From a checkpoint of a small transformer trained on Wikipedia: normalized queries and keys.
Each number is 500 + 25 x the weight over its row's rms, rounded and kept within 0 to 999. Layers, rows and columns count from 0. Numbers have three digits each. The size before them is the row's rms in percent of the matrix's.

# layer 10 MLP gate, 256x96, rms 0.115, rows 112-160, columns 0-95
101:465483465524484511502481514470503504517492547489485492513470493549479439470543523524503493497459521471496490484492498494493512474524516542481506465513457488489539564474504516506439520527462506486494506465498510477503478449488494485499489534474538449498506534482504529479514473524508504477
102:541485498455516483515501529452514519487501476506505457519481490457498516527516503492515502525555495507486501454562482498525475443500537528478523474471519472555522466495497473496524485525482546537499500499475528483489480519501488492503495484455509500533495529457503511489495459492482465466
107:510477485513549546504486493478522501503492515486531492521531506468526470538490477518462507502577477493523522467498544522466511481512486484491498480486483539478508494501473507493482461495542517503546536519504495487524511546519539477478502494545480477493450498498508527504528439512480463491
110:506531495469508554510521490467538487520485481481503478494469512518464433509491541552512513470511545489478507518510497510485466494490507505453516518471524502482481522540495517512448515538494474517496484531488494570525521530518473478484471510510521516443485521520495525512513506514539514496
100:536491461516481531485520520509511475488526493508537530542504488517496507493503536477461475459490479537484535459481496474478481541529493482532514549511494506495489505503502509515534507477514540561509536477478465524475500499458529554461483501500493494546531462500500495528477486458484517513
096:506512513494503503500515479517488504507508508451452527542475511486459513520482520499564489525533493478447521490510458541477533523465531506492475461483521460503489504555532545477527478527489481549463517473515507534500464457514519519525483512481503516481499486474501518531493487529488491493
095:537490472500488520508499501491486526543468494485452490546534518480547496475491515514497486483496505526474495511514498504533494485504460433471492505501513423531502495502496436495473512486489436513530491461499504521520508523492526511495481499548482538493522545501543517469476499504514484501
097:526530476550493505526525485491514521485487484489470522513488545480490481529496524479473512485467501493436503503496485488543477467531551485493517500487461524466485503505494496523485527482567460500548481485480511518495468528509529465474473562531519493503545516483507524508481492503513462510
093:480565440503456517542538493513482499480527477521509462550472528483501540493491498541517489509496486454450477536520469502513510503480503510497510487535520501477522526533466511528489464490473526467453497482523499487458474521472485505506509528545518481510502507485520496517516483535484505522
094:524499450500516514514504486490555457497509481485500523521449528492515501507496489486503502521512488505472504534520473514508489468457500465435490523524494451513463491531518503459445483513518513526490502515533485490535462507459488525471506541455519473527513498471535535533496476468507487491
100:484512514506445474537499489483530496505514500487490475522453498529441517508531522495466489491474468494508545512493494510510478535504490498525500464543490527480469533528520534462482503515504492505486527513511500514504488526516534501486466546498541552520493474496523494477514430540479459461
101:525485493467529422479499486462506499507536550521516513506483464472516527512504461512542509504503530461479492502450472486524505547500465482503521514521496506466502549488518495498504495457543465494511469524489538493477480498546530470483502525484475526512506476507487500529488511467514508452
101:518486479484477523508489516498514494513515545489499521518502512500487483500481548515505488517482511482491504522525461525491528469506528477533556479517475450545514487552502530452512454506534495495490493469509526505490489481488500511500475554511546512528495506487527594500524532478475475497
096:498500486467518523493517531433487462516491491484529487457501498506476508511511514448442488495567469505522519482493445510512487496495500477518473469536484466481450522505529485513527451467515491509554512484486515506469497499512465476489532511479527462494530501484490501483495500460477487514
104:515504476479471550521515562513497473493518541477451465537486511527498480486528547525478497501501531489495494506481496494508506473509484500489513509522460488492493523523479515533466517514526504505488545475546516562542495478459528508477524475459527449506519542469503529480526500504502493520
099:470487495527476449540522486488476552491521478503520508544476498492540483523476465519481502549488503495523469427500505518490499488502498516493492531473518501465558497492500485481513477506544485539523490504556472516485507483503509456508500471475499503515487502518507442538516518514552519500
100:530474521523463507492519514503537524473554476459479474498450453472488468469504510536460536517491524485490471504472529500478446499480489499483492525453462508490523535467434484483496511473481506480484534490540498530501485517487537483510456498483485495485530486478497520520506490481485500509
105:505458487482441482500502511461483494490480516535509536523461512482486513507503474547510540521564524509542518465511499497458504536499493440505518549527496488522523490549503489453516530489517512533498463504502533495484515523504485527492528482474471528511517522512507493550470505478495492476
092:481477505503478497492522508480517532462494460465488522510510544490484469506496465509504519539526511511469489518489476495445505445480495491443525572543499477475534502508535531517528463489513511500487543494521533537537501530536498493476464506476497494507513495490500510546499506524507460530
098:466508432478525494471484524486530485558497524482523493487503532438454540488543512451491497509484510525550512457516463515479482488480517491531501515477493500507533488480439505489506478513490515497511531478474500479505515525482484489478494510478523498507497508502531513464485490454551476514
108:561502468525517485540474524462504509504482515519511531506493513510467491487488530516490501470459574479475506519490516474481511524532512488450518514511445510491524513553515526514511496528537491550538487477476536514509520519529519516524447487487502502486518515509541490496494492485466465501
103:499474513497494436544475502492514553550506478488535495469465511462517538526514493520456527500514512489500476506516422528501475475518491520474503543453503504511507538469515494500460517509512523507527480531464505501500525487505543517479533533478480506531473478488478484503511495535501503477
094:496500446515512500538502518490507491532464527511530530493509481484490537504511502500504505481546538462498479564514528522486561511431543495507518494489487494471481470483468475494549491478541475498498469505494486489548499491510519526477482483460492503492481515467532520462492503481481503456
102:527511440482482513476489504515497498515482484514531517507502562507512516523476499454527474519546502535528490491498467502494484509503493465531504519468497515525515516517532489529553499513490549518538512527498500471453514500527509519527498502501513445469479533471502559503499503472547550515
092:486513513474530512524507520496495528445508495484544563484473490487526505518510441478471512477488529528477502486523504496468486503504491509480533499490477463452523518509458476514493438518483487511463476586532473513490525526488488528518514502484502483506514490488519469488514472523497539519
099:514462468490510522519467537499513489501486471480496530462494423480510475542510529510526494522490523476470500527573479509509479519515477520498475468539518482512473491470511511501526513501531502518571515483485538484452485499522510456453495513511499457497495520478511526487487503484515481490
098:472503482487489494500503513499475493489554502516554511462506507541459488539527524488479522466513500550499547467521497485473503485527521457502458511504490445490503499558499456484479508503503514531487487526486490508531560535515511508527543496482490510503486537475494533494458461501489475483
109:503435495516466506501490491526529491494486503430503501516530508490478493461520530506475564512481467501498519485528518493503469499545489451475509515513509489473479499527532527475500505516482532541477517491498484503483472585493480480506519485465516503499543483474514522527488528494495464466
096:485544522469484502537490576525466480450483522513480510502474490493517491496466499493507482464512489528507497507491480502494515486441500444477497487515502534526517490512495543506486498482529501480489477477457527478513537521454508513461504505500528515525550476522534487500538472446492519528
094:521508490511446486478522506514481512469497491504504512507461515525499545499508478507502518497472496494503492527547474479484496533529508499478532473525483534477533514458459501529471496539492518463480506464556500481497457473440546505503517499475530443562528509506534510487480501517481502493
103:503456525486550517511528505493498524523509513466497510511469493487516452465477516469503487508451530466484488488510489515454534485484497484535506520496433494502517539468475513540435506522484465508485520465552518492506487499538466457517511514518472476515514488489500514503493528497542512471
096:488537516532466549558527538469548532478496505514500470475500527500529515470537502493516502514484518475539528519470492486505519518555536479489511492514464484506522545520513512455490540493504471511490502500474548484545539499530490505498459487507505499488506509490513521548490482514478490455
106:479529488459499483512476583473517490501533502513537472493507484509486477511460538499510543547526522564499480487485502470509496549462472461482484499538515503528480489469499488464537490494483493528516492528520518541517513534512478453475475479513510514511515536486528497503491510481499475524
092:517465510506494498529537482458480497464485492490475469519471529523487484483458495523527495493502542503519457546465518518481530439491492495482490497470509486523584484518454529495491517516507510528480523501510507517497470479515496508533518515503479490511528488536556561526500483492493503467
102:445518490501517523536536503443507498478540504473508508497552519515473488530469484523515471465527518537511537479518489537479509465503497525501510452449467488506504515518503506497458486459506495502542516513522494519488462519540494527507518520519454488463519468495533547474474501484506505493
103:498490467489467474523484522476475500485520479525484483474505541544531505522519515504506491501540491514473507512472491478471536499491540527416521516512469451511498484531479492489479507535536517514492454540508542489553490489526514510488465473474532495496514520514542505488500464477510454505
103:515510444538511510479455511467522531528488497485496504525466535511485498506505486520547474492458542521491478504515484507460510494492507477486532546506472502476484524503461513511479453551480541496480510477571517516519486491518533502480484550466495447511495528493524534514500480512505506492
105:491508490484497443516506511484536479512523526497522503513537530487483541496510481480504494489503478574529537513528467506499452508472492485509483517532493460531504499521486474469513493490468523517456533473496515462504553504490534529456492461538501529480511529511550499545504471515506503479
098:452472493511499501492515556451492505532463471441505516512508501518518443499504511491494477480466486459507481524455461442487520530487464483489484523506491464490496522514531554483555479504499557515499505516536512518509488494455508487474510470495503479486527511496501519492503465476494499490
099:514501477514478544534512564495470477477520590514475499480480481516499540501544483513514528501477538516467507481531498475505539466492494493533487479472499490476541483505494494497472489475506475536490489469497524495535485564496493480499464540522489514488508489496495497495471507509502520441
099:480494485528496494524527506472498493513460502483513482493474534475477525498495486498469494489503514479510508501494458539469530510498522469472528502488491513492492497505496531514503489529490495479536543486508527499540480500515548479488491536513533442518534511458593540518552507471534474457
114:446520490495514536516514480511500508455482514473479479493490522478467464545519495510516479486465539529413461489515516494501500490488494501459531455477478466455497513491513500524503453528476491503509512517515501501540473478471506545474517481504508517504497498515531510489564501472494480470
097:511537498491539522499526491476505523460484516494528503505503498490510510497461501514491545543481507529482550519533511509490496437512447478516490505485472497530490477539428511483465455486514519530553510488507534480549470543489488499517524523508465475496517536511493488486509489520510524470
100:484452498492501520538491504499488494539499493533567513479524509537508442481532508524476527512528478498457460511497473507458494516501527485491561494477468489481478514509517498437498558472491503531501492502459496460536475515472491496511506476463540510498484527498503485493499541501496496477
101:483487465506547516501503524483544451508453525510478522507480513543483515508476510511492512533531492491514499469538498505504530473497543448492540492501475493496494518502488522497492532484497557541561523517497500525527475542519513480515490481522474531534554512520512474512483473466536508474
097:493480476508479525505534552539509556496522466468509491498467539487502468461493520505543480535486531548483472522484520508479489505463491483504547504528531501504483509525486492523511492542513497530510514474552501477486486494429530519493507495479517511497521536463528532467461496499487480499
096:492507486533502476506463526543504510505510520521475522512496501493462535491483527519461494475493525506497507536524508507498486507545496523473475479530444521497464495485453530542488472543468481481558489492509526489489506481478483528465487448501537537503511479501524483471564488463496466478
106:487484471487454509487515541510516491480489509485547519510516518491491510479514520528499521490450501558508519486535508491480512437519489524511482496499474519489529499460510535490547500486508545546508523513495496493504471573515564519549497517513551510528472497498509472494514501475514501473
114:461488511513522520536490520494456506513472503538527549481474496480472532527471476496505495492526520524502497463539456509510559472521528451515523516499482482500486509554493523476515533480509554522532498473494515518504533463536513482526498515547536504476513496487534517522521489487511455495
# layer 10 MLP up, 256x96, rms 0.106, rows 112-159, columns 0-95
099:498514429474490561529498521498533470486479535534503502530473467528486508488506501462498504480530487506493468519512500464506513466517511537470491469509529493500509503453469498475507555516521538519509480508490498529488526491502502533521518442498470521492438466528489498464490484493461481485
105:517478465489456550526476476464481508490479496523527484534489528507519521520516538503550502469475503513507508487497522462526507508511517521475526515504512458531509504488450457505476545504476511481470448508514490555555523495500500511513456492525489512503463519492454535482470473520519516486
114:516499475502495528510498449544506445470552506543491516484526508487520480471528489513532504524502518496466461498487515530488554503515515510528519481486549498478527496489478519505458495525464465482518504471535490509531519509536493513490488533509524500445532509518528515531517484504479467562
106:491473498487494502458535462497509460542474498501458486499470506508497488463491539525472504493518526487490530463511523539540496555469535506489525509499500517494460525508478513533466531536483521481486479500483517491458485493493517488496446502453520510493516503454451486494511497546555525480
102:485501478540475486524517481482486463507507520486485516520482502495501529497499439492501499506507519506465480552515548475487515498491515516479508504522506506461474533520475498517486481478532529473499499499511462489467513491466546517471540523412490477549524460499506482535504540472509536535
098:500512485496528505487486467512541491523548505527490500481498516496527515470561418531476492531488515460544490509457508545518521470528480501504548514489513501524557535501524497491472486515522485471514467501503513474511519484512480488509492518479523524531471506532476528498533459497511469479
099:487482524512578491525483528489504486529517500515471497465499510522486497452450498523520497480516527501495489476506506493483530443511545501481500494561486489521470495526474505455493516464482494502473498499514536507506509484485489493530462484551474492504497475530526498536526527576496502468
092:483518511511517507502551468501460501525514462520467539473489512504511500504516527539504506445488484484481507547517512491535525504533513517503489507465498550478487463475529497520510512510507444480513443491435467464482476492508521434503492531487509536492505501478498538492478532489515513510
101:503504487518555502437446510463499524483514488520527491488486500545509504484492496477538517480491503483490475479490547514492522517542494484507497522508446519493498519496492513526519493510520479480534473465465497505502513458484502525521428541507502539499484493488472490490448457515551509464
088:506560484485525522498519438506530466505518490500504542504459510476502497501506499486512501479498466506478527540535506515568506505469450491485480516516510472524483464486509484485482521481465498491467472507488470471530446477436437526526506515502459491525490492479492508494486502480501500479
104:468533486482514490484536502457534509506514523508508499510511530451510488528542467498484510506486499512451546525467507520462515498453451514517516459497500469562495472475489474536506453541501486499531487462524477489475450487469513496504494533516468491506470535503515490523489493506507525529
102:519469485476496482507494432521562517444535501462486482492496529491473509489488449491480510523505501520478508479492507487486536508492516464519464457491452495530520478535520446475498494511482533508506523469533494517488492508478492458543473490513474502509530529528502500482499444486501534516
104:517466509494518536501473478531455533487492516511515498489514470461483531512513483512546478476516503540495495544506495507522483491517527495516492497490525470475504516505537506502461475511506469513487561516490518541543464504482486443558478493493464499519543458533478508544474492520520532477
104:487506542466521503484495510458445469485540482504497479496518516470541495517513497485486490532474519507501484516470491437460469506509536470538514506486547503526498482522509482534505476453495502493454510518532508495486512510499530518490456496497527475506474463466478461571493521491470498528
089:472515496484491476492454460466549523528480501514513558465482491434495503539478456515483507521481509503523535501524467509516509514473542485477480500520512482495482537526447513517493470539485491533508473526476494518471486510548531523500466492486488527543495511495493463523519491518533512513
099:498483485524493526501541552505483543456530533486521479538495503480506543532518479480463469512499529461528535453501521521515524491457522528525489522477507490540527471491525527461515474494522482552513542489481495516499532516518487487504502518516466476462474491461508517513508498448490513519
102:492498492477468523553540471495520515478424506495499491495505517498510512532507452567545498482526456475497489470521481522434497490483487535498468506494505472528531491491519530478468519483467544503475501519529504457462503493510497484511470529519494483507483522504477530509490484527492532499
100:509477540558481497522495438485489534488507534491538497556462521483500481528537488524483464479503494532510527510501517540497519461531476493512482447524481539475498509513476529517495501506515509498501493488462492503557481478525463490519488517518489488503480540501516508473493516517476476433
094:470528532497497467513493477541510495526530471510513516498463497515495482510476466491545521472542527501458465499504537486481471468513452480509490562521496528500488450484536509489552499457505457488520499520516489508495516526489446527507456494514469514483496457520485519507474516529480512522
103:499505466484523486497516486489477499503489511461449487459544480497482500512491509513459485453467473505485512508532505499526525503517504453514420466450507499485532515482492490517516501507478522498530493510444515499507466502501452497467502514529484498472501477538515502479518582487472498478
103:526504504528521495528455487509473535501512484540510552511492485489456515480500510507486484440488551457478451519464542482498523567522491492501502492490470510493503508525501493509513509532505487540505471473466501498479541509509526517554433488496505516482483472493506466490483494488476465512
111:486506480485479521484569456468497501498483484506559474502508487520505465527505508469477450502493474516531531496502514461490482470486509516487550471534536463496560513457495524538502509514485486508543529508495498503483468492500462526511490512505493487474487496468495483486524512533571480516
093:494469509478488518481474492508491528512496490457547494498531498524465475489510493485542465500457534480498456467513541474485488517531509525526499474474505481492507560453476479488475510483513493487441505485548514438476542464533489524463496535477493472496502497478530515508488484468488500492
107:440497538463527501521531496500502515512478462463558491481452525445481501506513481515451517525503481462527485461514489551477497492445517524494503545522472502482502494513492481506510504532487512506498490490485494484524458522524466495453484533499501455482481521487488512500508461491472466483
092:458506494526511515465455507480500502519493521468492546507445507525508479486511500495552524488511485478462450496454501543506491526504484526484475483547478482498477536505498519524509492550466528527544469523524462486460493518503546550509502509503472527481497515532478490516529502477486509520
097:510472491484475553501526504497524529461476501500493492481514523498509483515490467512494550523493515507474491494477512596481508462583478541480507497472495487488481477500503486467538491532497499513517491487513511507505557514498485463505479522514478481512501495440500471451505474478509507511
100:486475510490478519481492505507484513522510487518506508527502518484496468502556515456552512500540512496471492485459504538470517503473476506524492564558484467522506500487472515502499513493531526537478537502490487495494547504490506498527508486481529494520525517511501511496496422436493440490
103:523503466488494499491512525484467475564498486471505526498497550476523527454528520483484491567531504484495487517507524481520481514520488497506458548471499490514480518488517510475546491487564524501537490513470538498540520493478509484548495502496559500501482488486483484483508505483545524469
103:506460522454575487514503517531508518542477485478481533544532499504460536491482520507451519470507488532519508483521521500509459451511470497536513519518492476530476472481521504493459497543523523504491477483490517529487474522526520518493478492519474481510536525471454486470483524490519515520
098:483526513478498531514550478503501465496543495494467501517422539510509483501482508517503469490479450475494481471470466463486486488487505478492470502540500478483506489470462494494501482546484532488523492466519513477475479522478483544512487519554498519508512494491577499501459484471499500477
102:503515494488448487532537479499473506552526475482502514486480481515527565524494532483496494478497503511557514530483501475479474495471505517509523542512534496516491455466473492522512461533487501477506518534494492510481448522487469466551489475508492493491459545486528524518535500534519473504
092:474526489514525495501473479502477518463473470513487509488444526521516487503545452522529448485474535508507510567526502517502516557497480512498475455483477465478487546514509497544526535487524475521504513485538486475477507480482517511513550517540482511480533510518491516497528499481495515470
099:508480526496528517446481528503495515512520508483519499484530487548466453520491494476497461443465483533511536532490534527494492505482492512491495512509463485504522487516476472463486474493517504507462508501472508544478477468490526476499452508531464433503557503485479477539485522466493496513
091:497475508523480525501524474540526456484495517487495476503536482482465512505526531513545526511520524443496502497511536551524509496545465527464494502478503491561508493531482537471538508494567492545515523505515489482495462522453471496546526481499512520514491480502492493525513521511480489495
099:525500482516506504514468493505424482495503437455477518470492464490510498505519513491500492502500490492435489458467521483485532479519516497482539462516537482487482547505512508514496506504483482459514512437524501548520490458470486460510533476487538461514491525488505487512506527485516480505
103:461515519501498505521453517522451523504511469517476519480521541522519535513518507433474480496529494487509469483473517459503570520492508540489532506529492486502510474500514494453488497530497505496437478513508516447544494491503521479518484502500484501469495501537516510459457482519476476507
092:517506460531504487478469464526475535529498505526533526559489525527459525507508507512543446478473485497505493508515501524517484528488466508518513508542513546477480498472475479530501506498485499463483486472502498467519467463547459549516466504504497487537496503521478500490510512539554525488
107:483530500489519528544505509529480515482467490503456482485545460511487479498512544497526472482537519522465523495509506478518498515495499526483485472480465489480449507520492474498503497499473517478549472513485488531457472473502497526535475499489447472500457484508456465478510558520514533543
096:542540490496493491496490523493502455412476503466509515512484520475498500486472497520513486484550503512554520468521513457479460468491485464494493485502506510446538459500456505500504509502482509489511473491483470490484478493485506471470519514499488503514522463515480469439448505500494532517
095:481556515505533518490510451486518466518527504485483493483510483468510489526511470504548424509505516493495514515490513524494516521477498460483497501490507489509506512511516501529475524503522468498497511520490485588490478509517534460525524515512541509457508520515532436462466480480526474503
091:467543536525506505516514458499475497507456494491492489449529484507469502451508497496506509442530492475458464503497487541508511535525495511494476452430488518526500481476545524476514498505474500478499536483498515499511488450490477495514500480526517479490497479449555514484499535489524484504
117:487481497493513489494555500484514538472461495485489542509503487467484517516479539475502511439507512563510499472529479530499481466497492509491458505504507491447466476492513500460508549495490497541443498513486491498468511496486503502482502514497470474525484500503482459497464543467497480570
099:480519539514544509477484493488493535494543500484491466503482527521503503451399521512470515513516507507497502508527529479510518476527502488498514514539520479494466476498501507480535489521504489496519535530472481486512506534491484460563515511469493472538539487454458531475509517483493498516
100:483522459523517501498452515515536500496487538486522486498487482492451491510504456487546470472514473542504510519503488506484522473448496475543495529491532488512503493538513480478502505531486535494473455490472490475529524524523510536516529512538435468487518482465503514475457480473501479462
101:506511491500537515480514481499533464552464478572485513484498480522490505530518474493520512534542467470509473500508531521490504487520520454478500477495483511492496496504513468498486538479493523537526546514498512487476464484522511473538492479541485558507488525515479458510434489517529506472
099:476479492541533482533473502516512555482516484520496520463531491462507500468509477467506465526499494556509497560479473521514491463511493515497506496509479489499513467522453500529436494480506515494506497502477546492514509458504487527458501491494473518553495491448513512542509462491540503498
096:493533455516462503491482471521462493484484502524494485528484491481530530511429488449526497498507460522478503488518529524496485534512499453526478515493491432497508491533480486492488521470508507542496535527506512479505503510503472508494465530529483486498558463542470523525525500496450504489
109:506508489490501578522519458463488515501477550480504461500518480541509470510480504505470469474461535493508530533459501481529504487484536478529494487482493485490518517488508487487495495500482499515497471533489503541478480466499495533509492506467478494438527475462538496458461484560501494526
# layer 10 MLP down (transposed), 256x96, rms 0.103, rows 112-159, columns 0-95
101:488480505493465456542502504462479480522454458525512534506501480506533501514513516484475480494502494505537522492477478503424532473530522505522515497505522498494458520499521503507516514467511502458470501459506525462518488507469490450491480494472516484459490539461445491549495493530475506476
101:540539531469504510554526477479503474447520520529524479504505517476539457463524515504549489500509486532511490565451508426492512522508511506485492491523479518541467503507493507503465499542502525519502514509490502547492485523508493502510469514488507504495486527502500504523529505563477505487
113:504505522447551494551479517517472472492501512500512521476468529515521517514518525511505449514506509497489481512531429504504484539529476482509461458467496476473496498521502494530520553482474484485483462506506484515496486497487515483500514524460509444538521485508476449458507512523521507464
103:467514529512495489467440463496521461492521507523491470501496522521497474505523507502528525465485526502513514510486545536487488505530503520481545518531523477492457550504499487514449486481452531465464492481504505489520512530503466504469522527518512490486490519510451503473533504544430504506
101:514511496465512522510512500504509469473541508488492512505512530482493520477539455483519523480509502558482549495485477519552493495501495465509458475524529509568517456475480512502487491522523498478516491502507474489488476488562495496471465469553530507467471527523516493487444508484492471489
097:501507510493498486525545476478510508511518502495503525533515504494510459511533476491490531491515521500483535534489482537526483472498480476503501538451549481491479510486474508531498475544501475554513553505483466481504503523540502489527478514457511450498497476478454522561502550480469481523
099:493468473457509467524473556497466483486497491485503474481503501487466505514497505466502526513522489510471475539484477452482472529496477492502489481497492489493470535519491457574472512516521509537509498508464551471505513440527510478489476505489521472481494488543512455501502462518477548490
097:465493526512454531489463447488490519466497525527521514522524502517503527482500464484514468494582523540480453485510508512494515473500494509495474517484522495500465480479478496499512482496446490462452514492530506478480506552507486492493505487490485555508503489517426506499480490498505535521
097:514526511506505534479530540424494496489536532512501517458550511470548494498542504519474471481501517546480473493520481509548497507490474465536490499510521516500546490485507494499494480494506504470482533502511478519476509508526566460469526501477513485511456505474489532518535509475474513511
093:530506497534551476497502475585514534504500499472498497455496467482491515500524481482512487451496473525507493496486505478515524493488460504489480489496517527516467477520512491509485520478450490567451467486493485493514482487501464528510481510528486498466470511550440495500528514528529510489
102:451477458525480498450517488538474481484494517507497499501547518468470488486498486522514503491478512489535452506514491525496470510499530499505493508500502491537504492515516541508493458486528522497512561525448497529512542524552494488551449504465539486536516507457499500495516515467520485472
098:515513502511507533470484523534505474508465479508520476498490506479507479500490468516504493491505455477480506514506438500512506532495484531483541539493514518543499558521516488485472503552516508573500552486465515485493518474530478503460502508475491457519525444507492505480495508553463484489
103:539490466458486544509524527509533506508501472487493443498505466495459474517513509510475537491504499502496482538520506487505507501476484522463465523455516515470517555517543491515472512529479494502513468510487496513544500509486436511494548471517481502471492470518507492542489445476506541520
102:536494495499458490527494502519457507459442541496508499505487523463490484492490477538529474539467493520490506487439520538460518480527503504544470509493529516449484479510470486502512523488498482539461503516547526566511529496462526507490466498507488478510466496500497501504512459500510510488
090:547493491483519499482497472493535468493474513509469488510487514517505440504509509492526492501473519536496500520469513510488489505482493483499523537481511486460520492505514535507469496525491478513469479532548479533491500496477515511481544453484497472532502490496576503563535477525577524497
098:467486478496547523525497458532487473539506476561471511560460494496492490517525504503534528505483499484504514528488527493477466460482514500494476489534512487521511509502471484522528495491479519475531513493540533504477504437487509484564502464506520522515494482524556507534499495511530527524
101:545503529529512484496499514510500477505501497498503481538476514507470500494504514502458483505484536517515515536493491487519514502563510522483481529492500505453492519498443491483467498510520526494524511451494477541496501493460466518545534477489489507488547548476490454528497478439523433504
100:539499490494490532495502512519536517510447534416480533482506480498470472500532502458509481490473504519481515494499568476489508485505451496483452543490481473498492530503505491517499486503499494447528539487518495502484488492482511507528524529474538516494510483492494489477495495456532544453
099:490537512491500508471524513478491518507494521525503501498500454504504513535530475460524507466486479466493515466510498468528460515498463513501443470432534453499472477508508483484545504506517508507509504505490457473518527492475491517532511510492473519514485497536496487486480563496576536517
100:521514562492488530520528489516517518485491536491524487481500494545534487514505516514530509437523519457527473510504495509493518500517511531563473502491529463521534479517438509491475483500533520453485517493526516515531511483531505501488508508495489473499522540525454496528495552504551500513
103:430505502473469493494492496490469527476501458509504498483477514527479514526490491487487510470506482520516493518483493530502504519530478507519512507522518570502520500474534464474503491548516476469468449508506484499462572523471539489509495449525486513482470500524447477510520487534529508496
108:481524494492511488496533485509476490541554489502477458525464503470483504521521504518517503497470498520499439494470469522465478513434497527498487488536517488488509520497535451497508526499521516543489542517493495482558504507534521504471478543490505484517487534532466510507479491476434505523
097:524535503454460485565506512552517477532488475467501549509492488513499507508531525494519534504501446552513501520478513485477480455520481498483494471556491479493501509535493506519494497481427513497486486495484467517495526477491498504515528536519475514500531489494482482483487497562496470511
105:495486470509511523525526487528544520457457519492526492506522524500522496516535529501516506481538477524452537494466472498498453506447470465540451513501528490496459537526513489510518520488485494520522505501500503525496536519515481472488494525500475472469543508497492554488515502482445519540
092:479509499522498474498479477466469508470490483559512530447497491508480480529516427504527488506493545500523493492527520481505500509499488504560481457481521484497537496463487496508479502505503489479474486540510523536481492526483471511524508547500495437534527527473504474488515487484522527556
097:509506524563518515508496542471527454494480503536490546490525505510484515490532484527481486502492512464480534500486476479548484509492486493523508504541520500522535451488507514480460506525497471452501516483534471512511528517487427493476530497470516472513522510544500532485473470531483490464
097:511507495539530488536521492488486465469487492519462486491496510507519481498469491482516489482503524543520478483510551471472531519524516465453523443458467486504510470497518464515485493468507457454471454522486479503474463527499489507532446528494488511516527466504526515478489508490472531535
103:475492525475493499502517495529521506479494506470471480463486545518468513546510464499475531474495464460461481504512503562499500504500495440569516500508482476535491501494447517500485437523503539511509512484497489544515501519527483527523504471490506498489516527512499545523481531506484479466
100:501472543541471512478464471519516509494530466526541445468510515505489492547547520472474499475498535485468477489494495474538469491449488524534490503502494529495539499446518509507517488475482473520460490534485520487503493516476535492499495503535526472490511490479526515511495510515538562484
096:521516486502511484530525494528513476479498496516488495488530514512486512475489465516482513511545520512514504501499518509449512533492492489516488500477498483469536505500527486535473519526538475386470558481495501550475502497504476495515517479510478531501519479527511537558491463477488514531
103:504481504519529497489453487453500455483511475484520431478510511474490511520517485508534503495543455469499484423553491491472513440508451527472448531455475522475497514497511484465501512484500494522492518469491506514541516511528490500514525480480477483493502474500475495497494495499510487500
094:548490482504434526528480497518477478490489487495505475521513497517542530516537536502516496508495532483521480524500537502504405461502509442491495504511470518515468487473508491478481494497525482457502502495549469527500530466546523477479493469465518518522494497491508513537468493500509512515
102:480476525536474496514534530462497468515493501502493473506489476423470507473511468538479488505471480451505503518471505497509521487511481516498524495486531535533484519462474500495482476480455478513519482519513522477524552511487471484474491553522465502497501456488520544510489452531538502481
094:531522480532475496537524473486494497506455473548487503544510478468466534464518510539494500470497498486512522470499532501497471487565522538507487532475544468510520511490492483475519486525497491502502471516498471515468458548471483497498494538539473515470473478512501512564473500478498481489
103:503483495531495508500482488517528450496514488473481468482459508476497500506469492463460486488467523525490526472540501484489489533519505475501535481489485528492540494500482471527497495530481515411493487548467506481510474479474479475506530511536474521464456527480483528511510504482532489561
104:453497504540466533501477494546483511505523499510494543446529508506486491487492534498513523518519477475511503507445502464527507504518493453529500479499509497543485478485526472470497503479437488536452480502465473470500491498505496441516528530506496543512504480531513503456480499540501465505
096:516509520489492508496487493508494462455546499525527485488488448490488497470522539486515528480549485512493488488486512534550505492512468472525455485536538513485520487509519521500543510487537480502495495529453501500469508498546478500471491430542497534532495495526496494474514491499451534537
104:479498496492494448531504474480512531511511460517470483516489529500531488509483499560499512515503477475501451505495490478495500476527547525495466476498491487478484566495507529537517473523481506527502472518518493526555513513478495461492496508524566479459512474527515491488526519524567513508
096:507510500476515457505484526470464492498518492449505517458489485477539488518504528480523489464491487503492529490488486540521461495544462483529462513536492514482462517532515486508521477504532533488454452506514487488482498460528457469528489510472520496481516476473493477425521468499489477488
096:495498537499484548530499547518459440509507492500494516530481500542539477526513542515550504490514489516494479527509472526510496507514517526497502480507484525476528517498522502530488438503507509535481473457501524454513524518479476496521461492475466502535484469493446541493516497530537467498
095:489532530534473492528513482556469512463464523473515494447568504508480488489528499499499502483493478518490464495513524497487527517510472507484499526477503509536453441486512509479504512502478506408512486499487493526501492471531490540500525474510493529497499513488456488494482515484486552505
115:517457476531518476521520506495545503463518497524494482531488514499520475451445495497508496556545449464493503497475481517536521461494467499454518447481514484462518533495521473493501486489504483467465488500495504543550506476478505509496516506523530515519503459509478503526517473518482510464
101:497481493489473503476461484542475497489474531488485459501522485509491489454489507473508502480516535484509509483482520523488510486521436492491512531485540550517528504541483484483531471472503517436470491480535470467520480484473483485547515475503484497499479495487434550500513498505509553485
102:516473447444510492515500489574512485518507488504482501516490475536495496516511479497452536499488533534482483489478493503485473500483503498479498506513464526460461493498530488496495487426501502436513489493505540526504480450505505473502465516510483553486490442473526488520512481498500516510
101:506479513525524513505530458484509547487496493521513540482517458478542513498510480482519516503514470442514485559506460536474487503512506523469482489478485499536479476475493472461505500468493492504529498490505504465450478470513495498521465532477503487537452511476459512495503537530559525493
098:508521452543518557496472498493498490483501505513488506482480511504493476534491495489512543494480484531506508510503509483494502465473467403497498471510517489493510502433534500509516531461507499508494524513457503496483503515485516537526497511516493470526461434497466512478522456529497468530
100:509501492472471499482455539526508475517503485500542529451489516496526488489506500478480531468494483518515488541491483521511493480540519538480531486505524487519504495504492466507447473539528510448518496513506496501476481463439515537485532513518525517435540502505513493470518551489487474536
106:533523529511517486523502488484523491525508504519492483501508531481506520512480503488488540552490493519471548524535472482491533503476500518475480487519508526530501487474529497527483445476456436544518514486532486520502464526478483543482486463533472525535493451496529495467523514478551509508